Each number is 128 + 24 x the weight over the matrix's rms, rounded and kept within 0 to 255. Layers, rows and columns count from 0. Numbers have three digits each.

# layer 7 attention key, 384x384, rms 0.0522, rows 314-383, columns 256-319
104102191137108136128104114145163158134129096102170130053132122126134099161197151122156124110125171136113102152158114170092113182125151131115165146158102148124099148169153126111078118120154122
113172162135154120157136141127157119133122115129142121120133161116144147158097103149150077133117050119117188089137149145107145131134126088130149144142128146122130160130118131158134109045177109
150126091117107137108130151129137075154097162148132132165115096111182119097161095117120172137183167131152122112105126117119131092119148164144133176140156142118080089084131129105058107109119119
098101112081121119148141086185115124077125098089141112088185128106095094149137158131133094156132122144122142134129107162144114115105140102113158119139122138133135186115148092117120110113150099
146071113101108080108127078130129165093174088112121153131149122116127135117141132070095139110132206156094156110085176115117114140101133149118157079078141086137147148146102100129137129187109101
141129131121141117113116129181102106122153160120106100144172094065112155159123161132067090096162172102111165112047095159129123116182191120155137184144146149146144089115136192105104085127108112
175102125093148133122077145167160094166063119100123140095166159111138115131116147091138127137111138099137135149124118160135165124132141131162159096174103105117153111168097143108122100148116137
112153124081104095146090120144140108120141122101137176105145151152144119147124122129141132118106120125119134164121159144063138127117111087139140110159117171096139163154154107094125090186167168
125098122137124150172126128131143053136095114151133120114116119105153112102135156163136112180129139128128134140153107145130145155109120159140150132154104127158108115136119136136166084119081144
123144097123107117101185121119113175152135164162080130147085131118096127180136107138110105109156099101160156097141123109165116139142094096119107144089130098097141145081133099135113187131120088
166124111134142136118133130107131160144162129114088145125071095119104150128139097143122123109126092140141157132139111124178165156156150121131118117125123125109124140117128100146136147130163138
151119129140150115123082141137116134144089151100074163148086084114130149150143101119110102139094109133140156138099098152176172159158164129116157139151115101089127116085123139125141105174175129
138134159143102079079111138143123176105150111128170127078186189182083104145086145124130161135149172101057091106121135110081082134151139114097093125142135154147104150142145108121100083117129100
143138147118122132114168171138128115104133148146098163139106125080088150113136113123113110139139150114127136165141162109096170120102129097131119122138141138083137142106116150130152144131128168
156093171106139081107112130110144159185092122111219091073163170174137132092077133111137122122168154108089088143154100076090107123136125161067151117135153143153176110175110155138137104153114095
114117107139133144126146141157105142101085139139125148107118121110151169146151102144115113144148133102163088159102175149139159074086126109117147132125135113123130121111091192120151175136124140
150154142113132132154138148076122171151129160168133104151134172144082107128083124131139113115134118144115119112170093106141092127165122116143132123111117118132166103110124101160134137100146125
153142115131146126155095148108142105189142154140132102139129132141097102147119127136123161158093111163107102108173113126123106163128136169136128085156152123131144108109167072123107088126133184
131106136147113153117118122129111125137090138117095137074166136120149160138149143102143142159119122120168094125078130149124182130153139165110138165130075144170097113120141172162142128152120103
140172125105122132109151126109136173154132139154153079139152177132109122150111125161139145090162142154142122138180132105125102121128132135097134120106147144104158139124133114131147151136096117
105123131128139147152130100114141105083135120111145089116104121148117097093121136123128133114122108126098142117082128135106127195132162147109124107128101120155105122184132136117097128098167141
097102117148119130149102169157135096112105141092056149154126127132131163158185132121116140175107164136153139136104145155116157128114145141140121137138095119141144116094101148155116108151148132
151123143151130157091114118110123155116147140167100135171126112123142116106116120153093136111124128146113129110132111126188095129174130135096120121108154113103143113120105113163082145092112113
124112110120135119116076153144131092140109136132152145086153153111150121081129162105110144147118147121133105169117132166122146113113118127158123124174100127152142119170114183108135102125107132
130123142140097125118164142081128149124147143148080145118071114103118150141117097146119111140130130140142171140159098128158135142131138147130125127110136122096110119118121141142133157135122090
177134133099148131109126125116136156111156146095137135142092097128121140149122124173115123116113090159136114122118114112173139167145160109132128108091154146108138133094111160140102161151151164
131103153135152096104115145170132136118132123111160111055151147142131115090070142101102148139144134107092132130093181122116104111096140081142104160134100169121140117142112136136106114130125134
126144126155139129112107114149114125098121124091169116104142141137127126084167155063096122158114122081126141146110138136111153096090134128150138121159116126117076124095130150126118153106124103
100135139135138117129146112114158136150137107173185110110131138147143113131106150129131107114161124146147159129143119108133119127134123151119139114116141141160152118138129132122127106109126134
106130143105153100121148106114113107123142089117119144126127120169129105099128137093160129103145097129111102121116149099110096118125104139101105117109127177181132147164143102110093121109114136
151142141109111115131098106107142149147131120106151091135127153153149132113133130128138148110141134150100113135120125093119089116113125124138105133134127160119165125128144093132117117120131148
126076138143122142133107152147111115105136090086118149085094114109130122104142109091128102153131136078122135131087145142122170142119107090144134132162128105124120121137100187122116115130149127
117098107176129136105074144110135116085120136097103128131128103116159136133132144149134114108093121109105151157088151099126158138082142110145078136160093156124140119178135195129098072175119147
141147118167114132130169124128139122135160120144146094160122114149119116112120161109117113105125116152137131135147129123100126138120124139137127147097155132157150138171146111131110105140147133
139091148131154139125143138166111090139130121115138152113169100106175139112148148101112120152146147131130060144098139176098184128152124113127150159144091123140126115136111170140107135120116107
093120112131136150106129165169115091087108127122089160136134110098144148117129137150070121160109154113103127126093165129112161108135149104137101121122130145090118145124133144127134087159131158
104109111170131158121112096148142117118141109128090164115128103115171110137170158126143122123128138107128132125085165125112112112099108141119091117164125153158140109165136151096134099129139157
084136089104157131168147120123119101108121121119229142147095134132112110126105120111136113128127124093120074121130155153148133151172111121123162092140123100143104127145125114106119155105146122
131126113134144165119113153098153077141109145136128141138096150085124141138084113103155114161133128120097085113131143120132132109104118113139121136129113126123106123131136143137137174097142106
137123125136143138144064139182140127153093123126108142150095110143136133113167146126132115118078145088120114136127139096177162142125153156130107111166153139137131107156155133154107097162119143
119148131135115114137164104088149102121078107122123147080171146118151077168151147117187172153106102128111138144142165131157133125131122131146121157121060062155117095084084114083134151104121130
087168057092130133099101131064127130154157124171108110171084153158129183148135125103158120117109118100152110109149134151099102132099093124165112121155142148129118143119133095142138153081173091
093133089122118163072156119159106110128143142133121134143084128121117171138113134093123122111100106125132100072099135164151140134115108123159100128122110155120122157112104125165121147121119105
128101097152114108092094121124069125129114168129107134120097125080145136122106126132120102133113110107130137122137146131145129133137109146139095104107152135099091133099145138175152133132134103
129135093144121133130072154078151144119181123159107138150142149126107115124136112149087160133169136123149116119094109191122145082104089123117119119133128135140154148123121098099129146099140110
128129102078142173162123122092145138148132088142112104148118156149114131142137080138194172132088127156163144129149137148116098117121112094163178136113081086168121127120109127095125153138143112
076166124087120153099082151116108141088112150156065184164138160086158112187134122128134077089117100117107154119136126193112112100116082087150088129127175144143092197080219124122129147116146094
102125138165134169172118097126137144132166126110189108145138144123141100144147140154118147135153145174094152120113128145131162115192142171072118100129146176082133124118124120152108145074073122
172189105142073159146132145096127148164161116124157126140100169129143154142141099123104166135148150127123160125116105110131123123115131132146149165107140121093147099093096056125175190090175088
113118125114138126162099131124078136103076112125109153148124125147097118114099108103126120194120106109152141127149096144155156150129117073122138131129115098133075134096090160133172152136100121
159088116129080129116157115130060123110121128147118110098101093090135127127096097133154094125114135129114129122175118113101115147185128126147122123147145112101068129109127100112133110146119078
141183112114093158111116137074146121143152111145137128157139168120128135142133134122124133115134127141118141119121094148121099102137125098137155152130152094128107167117117071116174157103165103
164137150144102121117132149104098089091106127111112128073107111100155127122093109107129109143141123101066146104123113137112112128133112132155109135126156148075069141096170102109110104168156106
090111149145176076152097074155176121136105128126122152143178136145096131120163150126133106145153117114156111120136157109129139105135139135132125132134104101170166105173130141144139122132129129
135142120100095154124162138068081130121154133125084136111144158099092126152117074100192120139116102117135095033170157174102097115132121144132142164088105050128095152143114136118173206127155127
144133097118125157110048170115146126159155155145130128120098144098102172111112118110141110117136115129160098090125127132051144137099139161123182126113107136139134150129175105171098157118137118
151097154143128125136137108168117121118088138112137099127136074136141123096154140119115138158112159135130139124137156118151147137128162126115132143174158119119137127158126126138133100192119156
115152107151123153093148155127087128134153151161113138126136142115117110136137148137108117110148112103128147114118101146129130134135137158148113160113119150127126129120102097166129164088138124
117172091144110137116096144111093141161153149147109150133124130099137149130134118135122129112137129116138133099105122162165154135147125174133107110130119129118117138093132106179129137109119118
150089150137120095173117076092174175137153146167138091181148144108104067123193113131122145129158146127102108110180125145121177132121138158091167168171133106125140102148132144072106109172115157
178109112135126127143144105131163128138145107102155068108126140163112156125149126134153130111151141164149124122147141063103093121120162139103153131157110109137157101178110129095145120141121141
086153146155144134126092139137129112092112161126104175133142128105128104161150160114106126138101130108124131141114131165152180136120111129148108128110117155138107146086142142170133113132135100
122118116164126130101108112136136122140118163133126130136118124126125111143117147125115131133112150117130129151112127122143169147122119157124124098129146156132116090107129122160120109101128108
133148123116113165128127118101158148167157104142158121168125185182112127176160110141145143094131133186160134142124158097108074106106123140133163148139133103141161130167107111098148154114139140
108084140122132136134137119118159127164141121149141124108134123146137133163160162135151133080119147152137149122131109091079108090089098120131104134127136138146154139178154130147149120112114190
123081112140117117095149157158094110104130121088116101063138093106132105111118152141141126116126162085113120143115170092105121164128132144128110075140143165115147107137179146136123103141105157
089097113109169154164144105165153129168160101150093105173178182112112160156149106145146109110127141146170117105121154118118095097125126118130125134090127098160145134135113117121147114138104161
139162141105089131133127132061124133107092142120127133172158154130126113104122124119161157142133127147117136124114107176113097133132137096150165152126136091099100157140102095076130177108179112
123138082146174150122088112158157121180166121139162117164131188162123167155169161164133119081116125159182125145122153078160141098118137155115148117159102141153165104167094150174158140070131135
196181144168061122131102105096088149123103113120138122098128118100157123093109111044114089182156111126113164122171084142125116157171173157131141151133132107086099147083151120167142152175126112